{
  "num_hidden_layers": 15,
  "hidden_size": 256,
  "num_attention_heads": 8,
  "num_key_value_heads": 8,
  "head_dim": 32,
  "intermediate_size": 512,
  "vocab_size": 32725,
  "hidden_act": "swiglu",
  "norm": "rmsnorm",
  "norm_place": "pre",
  "norm_eps": 1e-06,
  "positions": "rope",
  "rope_theta": 500000.0,
  "rope_fraction": 1.0,
  "qk_norm": false,
  "attn_scale": 0.177,
  "bias": "none",
  "tie_word_embeddings": false,
  "parallel_block": false,
  "init": "normal",
  "init_std_qkv": 0.0494,
  "init_std_o": 0.00902,
  "init_std_up": 0.0494,
  "init_std_down": 0.00638,
  "optimizer": "adamw",
  "learning_rate": 0.00163,
  "beta1": 0.9,
  "beta2": 0.99,
  "weight_decay": 0.048,
  "lr_head": 0.00671,
  "max_grad_norm": 0.5,
  "warmup_steps": 504,
  "schedule": "wsd",
  "decay_fraction": 0.822,
  "decay_shape": "linear",
  "final_lr_fraction": 0.1,
  "batch_tokens": 65536,
  "max_seq_len": 256,
  "doc_mask": false,
  "train_tokens": 574600000,
  "max_steps": 8768,
  "dataset": "wikipedia_en"
}
Each number is 500 + 25 x the weight over its row's rms, rounded and kept within 0 to 999. Layers, rows and columns count from 0. Numbers have three digits each. The size before them is the row's rms in percent of the matrix's.

# up: layer 10 MLP up, 512x256, rms 0.103, rows 242-258, columns 0-127
# down: layer 10 MLP down (transposed), 512x256, rms 0.0906, rows 242-257, columns 0-127
# gate: layer 10 MLP gate, 512x256, rms 0.0994, rows 243-258, columns 0-127
up242 091:447510461536512464470529494531540508484503472492515538478467467511469514484479481526482459484519484521489528449487526464459536417499491527486539499513464479513492509504525507517504484489503520488495492535504552486486561515507508471489521486460466474504529533464566504489476524498461484497555484485458488483541512514525501532503477514489462473494488511503485479525505462504510519501522
down242 093:492511505541460528468511477506457464502535522515512502509486505490509474475498501470453533440516452479521493484488513535540512524493515470488507526511531471497489533491504476516501525478474507462499513473471489518472513534504489492455512507536476484492520501526547509502484515515526517474478542474544501448524512536502506511473512561442504495492527515523503502528513500465539518566504
gate243 100:476520514525478545522474477517480537512440510566512508514515531487490488524481511447488506470487480492491518514515487503535506531512491478498553504451478493527502520492500494507489490477487549526540521502478471507483470501541486477468464524504516508509496457472512479515502474519530476444493508490500493535524489493524527506533448512453497530505491509526471534515515514507509517474511
up243 111:443536510492506526510493494527491475535494501490499471525527471496445526547499490514476511479459504512477511523475513496504510511501476527475542502491475483454489497565492516517535522488528512499530501523476425521504528501517533522464475507515521511511499520468508495489526522525503481456521519495437499474523484475517514488536489498512464479486493484495516532537501499529467527499549
down243 116:497533499515521499513466487558477448528515511468520536491484569537492514562558484508495497488456500496509493513503512484521523512509524498505514468527512455488500480455495527513487490447501486484510531533507466539499545537497531518494485525498483504463484513483501478466496494502493503488506510477473509503543476476479553524537490509412494501462485469515482466545467509491475558459544
gate244 110:483490467541466488468499524498536476491500494535462488479519458476515512521533487451515518490507521459482551530496472523503531477487505479485501521511502525501468477466495456461475514540497462487483478504462503524482470466480550446501479477440480489443459441500494486508514472503546532527484528525532500500535501511508508501471506500505472488490535503503522509489506533461514486479486
up244 096:457480505499516501567489482552480515507486491465503505497475507488502515475509477501488476458493468526513498499486570480516525471473504499515466494469488463481521516477511544536518482545515557477517516506486492496524503499525518496474495501503487559535474513508498492487502484518540536519514509507497513450563493525506490485519505512492517485464493534502517501507485457469467492505491
down244 099:509488455501515503478531483473497519489518472451491497504504524503471465481467500449510547487500507542521503513490539533491476508545525512480487480481490491491456510519511534486505526527521516482517514506524514512480530548472502520483524460499460488505509542479525499496499584489451498470472513530494490518498510481541539510529499479440476531471488438510477476509498506521463499474488
gate245 098:474519488496513526443484488502517491496528496505445459480515494549517531546511541484528455521498522491516489486529473537498443521537434500467543446511495499474516518494477506442515547454530484526544473521491495487487490521513500504500494509521535513516503454479521514498448509477509480482536516503470472512467522511513498505507456495514523530526541516476489493498488461507501532510494
up245 098:522511465504463526492504516460438512536491500526500499503523504484482523517509500506515518512540545485489469492478496505454490489467520524516506482508489503527483465476539499477498426518527486512532508536462475512429500501513502539502467502508503500517523484508484490456518553532485513484497494463467495492498505496532485449528498508549483469466471457507461529494505506494473496483519
down245 099:481514481512520475516498496538505503491483516441485529474510520490453491492496504464491440511489467512504485503517510497532502485480518475525481508511490481514491476465487479542514508492456513481465537444527440491567518516504519558474566482523503467462533515515539519536540495531512487544461474478507532526532488496467506459498523511526497476499519487491520538497521500476501499534501
gate246 093:505459505524527523511519490501455524525464521517502475552476489487513520534486496514486481522516499487514501502529434527488519480478489497475490558465498518526474505493488499467497498490460478503485483491487560502492523487534502492520472477501507504514479492455533519467514516483500531500484517495469499521496500473507489468497549513504481467534480450503494503482508526493486495539512
up246 094:494487539514501494468508514506491492482496494492482558485488510524466482495537541493516527512478457556479500489520489526471517547494496495484502506492472529518533515478492485557503519469480547472503491471507473472501486487527533550458481510526520474482484525494480481469508495478524511488463474474498515509482443503464493460494462479481476489521481526541505539496485510479490534525491
down246 098:526505507517491478488525483478510539553527569514500498502495497536510492488463476508468490473503499433520528511466460526498508479475505538477562507538502508474502525498500518490505500498475509503494454492463515520507474465516504499499471511481476560548459491489497493482506480519477528525507506471515502525495499449492520496476498510583486499518488499492513535485500554524479535520493
gate247 108:499521514520470489532507517504500482504531511492501502512492515505523490470546480488533459495503515526480467530474489522527488483501476494460507485492481531483494444488492488478459510502508462495550473473490498457474482545510474500489514510529483495501531457530480552498476518511511528510491497479541500473520461473469501485532488518490467495510447514496492507486566506545480498442514
up247 102:453506440536488520466480502499553466500524505471440507474473490536494479506512485480506496520531431483550473530480512499516521473566462516495523523503512512501501509512478466532497459476531520508514512563461506542461487477500532508513462430478491514456497477499493535490522498527506500538528454510492517511499457512512511480507488489495494487520501461516497534505508522537533559453511
down247 105:475501549495510519457524469547498464526471522559491458499515471500519484498499546479529494466502550541508527537511551481535496520477505463539492521499509524466494473524458490535476507529536545502514510537486473485449494482479513505529506509500515539497494520474441498475488500497498539520503449437475482455529454566514453516523544508455477504499515508513514511516529427519478524498531
gate248 098:546525513454511515476467541491511504469495450564487475529499529487518476486518487462529502511500482492484485459509503529527413527452540510514482481478491528525464499471515491516470452530468478514508491486474499496525524547533510497482525526477541492486495479514464539466533473484534522502498502486548478514430494515503505542495448512461485493521501467489509460472494484486499497522495
up248 106:508525491468509503480484529524495517474498470512493484523505480476461516463540508513476467509473505522465508499472508523491439501467515525474503509491489480493498467504512522520493491547542486477498491486517531478549517551456506530510500547504482510516534521483483470507525495457535520494450510556516511482531510524471511471547512499544509514508517504486494503505471447490516477488479
down248 108:551486488507510525499517513506450493476527498454487503499517490466459481491515499470498497494472516526504498496510487499521525513504485499443551510497525483480520482495503525513516454493526524505485514496531520522580474499501484489520504525511500518527491515514513491513499516491510462467500500550479521469553499508508537482518515464539490524473476529503514503490468501512499477485510
gate249 104:507540540466553507516473553485494539497482477496472474495528508489482527535517530487521478511525519470496478488483496537508482511486499505502524489538496523546459514490457495481510538496532485481502532476540483464518514513480543536491537508490528542522467446506461481485538499508508499504474501494512541525485491508507507528491460501485530484521509484550460518481543507498488496481541
up249 107:505494511514498501481511471483468530562513510505505424466495487529514478527505485504503522500508516444491486493473483496530506520471518481515513481508514501445491521489492509468545512499504467457501486505520495479484486521483508513540508478485480595480519512483496480504532468518529491507512551544490503520477480476435491523491456499485453502513491455516497513444498502482517524465493
down249 105:486503518476510487472511559518490558494507472514506506510496483492534512484443469492515462506548507508494538510487493464522490517512545514488501530507492519542524514472490532463488480526477481484532522501503512519505495495506471525509517466511490530499503500515499497497524488469551486510474523535540510479467504512489509509509532477620498521508529441462511536542482534484487538473473
gate250 093:488526498524463499522478492482506464503528499504513529521505499498524492504532480483533508496503486533478496494466499500480487473529516522485508483505506516505472462550476516516516490489483491552552523474500543500557518551532462507524451487474502470469507523503506526435546559542513496477467514487513498502477488534459491471506482521505498496493486502490504471509505526553505511547482
up250 091:487488491537486511484516439504507498505509473541532499525502543448493456533525483480484504510536494505492489565511475483518486517461513496506489486526480533517507476508513440509503495476521482475482505482526497457510515542549549518501506476492503492490515522515480534464566504502509551477475489489514484526499472509496481485487480521491472485512454536516506486474475492514473481502499
down250 088:536485476512479490489503488459500515475513482517486513488524508485524526473511476507510533524474515546506522472479527505467501510487535514461470524512531485507519519474506482503534473524508508520467453509530489554484510524537530476507453545504450528508474518498486497520490520516486463522488527467494512500448480528502476497483493535526501503501513509487444477520496541519482510437551
gate251 099:524553473515494462508501515490539474490484475494505490538509515509513447493540510460487484481454493493549489521518513491472478515493516481503516497498503492512545510489509482513490466524515517553497519490498492533525483491514522506483478477476495547439494458508468558517514470493505480508485467525474498514523493501522492455474524503482538496506525520494484543504495468475529480476563
up251 099:486465516493478502487482507490506501501542477557469484521481485469483467523471497499506473516499522515513461451516479474476525509534469512499517536488482509474451507500499490515491520530507465486507479504508523508492526475496514494499511557553520478545496520531496506443500487523469468463447516463466494531522515479502447520453487485533492453507490513526522476528483489489504493512513
down251 098:524516520479479442472537512515484487492502508456511503460465521485537490496517508533511513511470533538532479466510481512488498504517511534458490529519512490518498493527497492501476483476517491539484506473463497520487526482517489535510522481503485504510505523492486504498511514519516482501510465513450496527516469498469536533546481531410443578488498492492456527526510454483489480483489
gate252 100:465495518526511530481480517557511507506512539454481464506520497535485534536524531538470475524485486532480495465465498470436515524474549459526507498506487478510518496499514472499544490477505435515526501515516502478521511539530505492541476554533476473481529491486488488474517551470487526510457523512506482522529496516467503507500466455498501496504455478440569549497519522528496494529463
up252 098:531491484555515506469514536544497535481509519510533537458485511531491516512498516492506490487458448539492489529504470454506475520524499500489492513544526489487493497518541497543483468450502454493454469514506471516531520503492534525527542501542459497516462534512528444482475506471504453514480498498460543510482499510481479508522519517473511503494506497508520542547539506475552503548483
down252 100:551503506493541483473532497477506507472542448486511511548472493515535513490452510480514523449512499510481487525478552529575512495525508531518562519499513493542487536515472512507495494555520516528531500470479517522473491489498509454482538481480502501512465510485467464509513490493476515496487493525502477472514501494536556478509507481449523538534535483497472477522474491493493512483537
gate253 102:501487551524487510510517533467519488513526479494520439525496535515518455475513475460472523481517479461498529519531451512512489482519495469450509485518483515515542510489504513509500473482459450510506506527466495513441542495461503504502495516489511490457518496511465490527506500495491489527527548478501517507494513509534468524494515510454490523482515483498454483455528483537521517455455
up253 100:491514505507533520513522465464471471500501489545501482498517475490527487500484496529475507524518507513490509463477458507498480532491494461461500505511505516449521490528542492496533489502518464472500512506504497441514463516509515498482506484515465509527385501461525438481498481519541487444524469494502505515477549465479527511481499516507495479531493490465493509465542462484440513484499
down253 100:548517509461491495485492502505506498512481481507461472506528564514479467460496496473468484478464496511532476497498488550534474465508518526539499495531500531536497503501495506507486516534513535526506464500473459481543470523528545483489506496462494508485492507486497539540555499499529473489470489496503460500519511523499516508530515438482461544524514482531506528502492508491486481469434
gate254 097:521492548507535522529499524487542505469487521468501500522547507461548530465503512528490486475491473522501530538529487510516491549446486496480487466451544487521450533515494484486520498479516512461522531516506504530508492471508538517470545487518493506517493479492489498445511489466484474506504491495448526486489484517462517492536481521521471487493522440509502507485498482479504502536515
up254 092:505495550465511478486465506552534546466552478508533490489541496495453478487535448514499529511486512530482517511464513501468494484483512511477534521516528509505495488482444492500490522510528509486465544489472461453559541446513482533513510495497479494472530472496519526502516474471510471497520482514490499507565513481499496485498533510532484505498479481473528509493478510487496471516512
down254 096:473473536526492497498511464476498459509511526511508516503540481467487494484526531502509548468503445527513503488492437490499564500529494544526486495504491511503473506497521461518544428502529522518501487495494523517457517512489480502481503509469472532537519468544524515556519553500498469486495533468459530449479546516529489518486494527506524484501511495495485465491523490518529489471477
gate255 108:506507471511538498485517535488527488518508489502479475522479516516441438486543452455468492483524479524510545539569482534535508506530479508499516472497526484539517499484427498514480477447495526530494488475532510483536524439512478493477511496546492486496503513467450518468503543530536473532526470525475517524493507484516475471453515471469523514452546527480473508523476514503484487516513
up255 111:510462473482541459515504511460478485455464510468535500504491505526477500483544477520526496530497487521484480500523495507488503507569487508478512491503507475480493497505478493496523472512470530460453526493478437437480483499493485465491487514548493476496511508442469506488538519516526498505547557462511525469510455483494511462505492486490478541447494459464465475489514469499499482490560
down255 104:517511499485517509501505525498498479505508494444493526535498504491506477480538524511501443530501506515458523486509451506514484484482441481460548509504538481517477503535494506482512414484514475476480490543491504501498474482483500536508481494463525488535480537537486485490497498507546521475502514486497519498518478491520480528509505504544511484503533535480482484514521512530514502543519
gate256 094:504508520520414502512501490466471507518512531549530516512481514466515497509529487486505562484508516512496528478515474456489527513480532514488473489503517482503488497514543478482462527496530532534508477489439517469459554490550459493492491525509536484506525483522496462461500517496507487497500475507506505518527528524475442479483467487507484518466478521516483484502513552459475499508485
up256 100:461484498522528464460497527496547534485457496505445510502495538570480457481516497472470505526518490532519487501497492581492471529491510452544519474552486504487527480521472488505497500504465498532457464475517502510528471518537535473481539495534494520474497494472478499500548534479507498530521502523518500517509506497521517479499507504443488494502519488473505526506519497494523491508504
down256 101:493508532576472488508523519474501506491482517563480512498519466491509499437496489493485509448531482532467498485524503492504504494499556508513530492511538511508489471525513523495503479467478530539494495475476536530495495480518473483496540544536459520496516501502486490479551492490512460488524499525478526497518505480498450476508500517468471491479525471484499518469503460496476501507494
gate257 098:478456483507494491495490483471500526470491543531513532524507501483518482546467477486515499449475501475487478485495529477475517498475462482520508495514504526529498510507495483483529511456505530489484526471435465502518459493537528530419528503584508507506492468505523526488509464514556512499515524529470498533534479495498543489509490540504492437533511495472527542506503516477519478551505
up257 096:486536488500474532497518523522475475511465492529530487497538526482532477480503519524535482525494467495512506493508481455486543514524526520537509462548507470504521464482537525528493481476531473502478480546531523504503477460492495489489456487471465495505493534520523502504518535482483513551490450529498462486510496462478538547424525520539522486493520467510517541537495493504495458488491
down257 098:539492490525465537508501516516486500512514473455493460490494531508517514489513501504532537508520534541508510504491460493537493548491493515496515516514488485476496477532508471523500467553497485508465524476544550507472553502497459461565512507453525507532498529471462518502480532482502508487519510509511536534463489508481482506508513451433497534497518496490471495525508497509457473497501
gate258 086:495510486498514496513492506522506534494541542495494481514483525499482486511508539532515481501512533469493459483435510489470481498482521476508490552483519510481513493434588494470531509540522503522476513489548486512506450460446467515505500514515453552486503512478531496522478485471491488486504481483511527497547524503533520490530487468492486461501459508492515477505508486546484538496455
up258 083:470507481467493545518543490510567506512487507480527522520472480493500524498487546525488491484518481502508434502521496460510477458453532461504500503497459485505508501478496525487518470509521510507483525533490479503505490524457502489524534454500474520504512494476524486505481540480466527471511484535483515501496540506493528503522497468533504459457524464494508530480522455496521498492453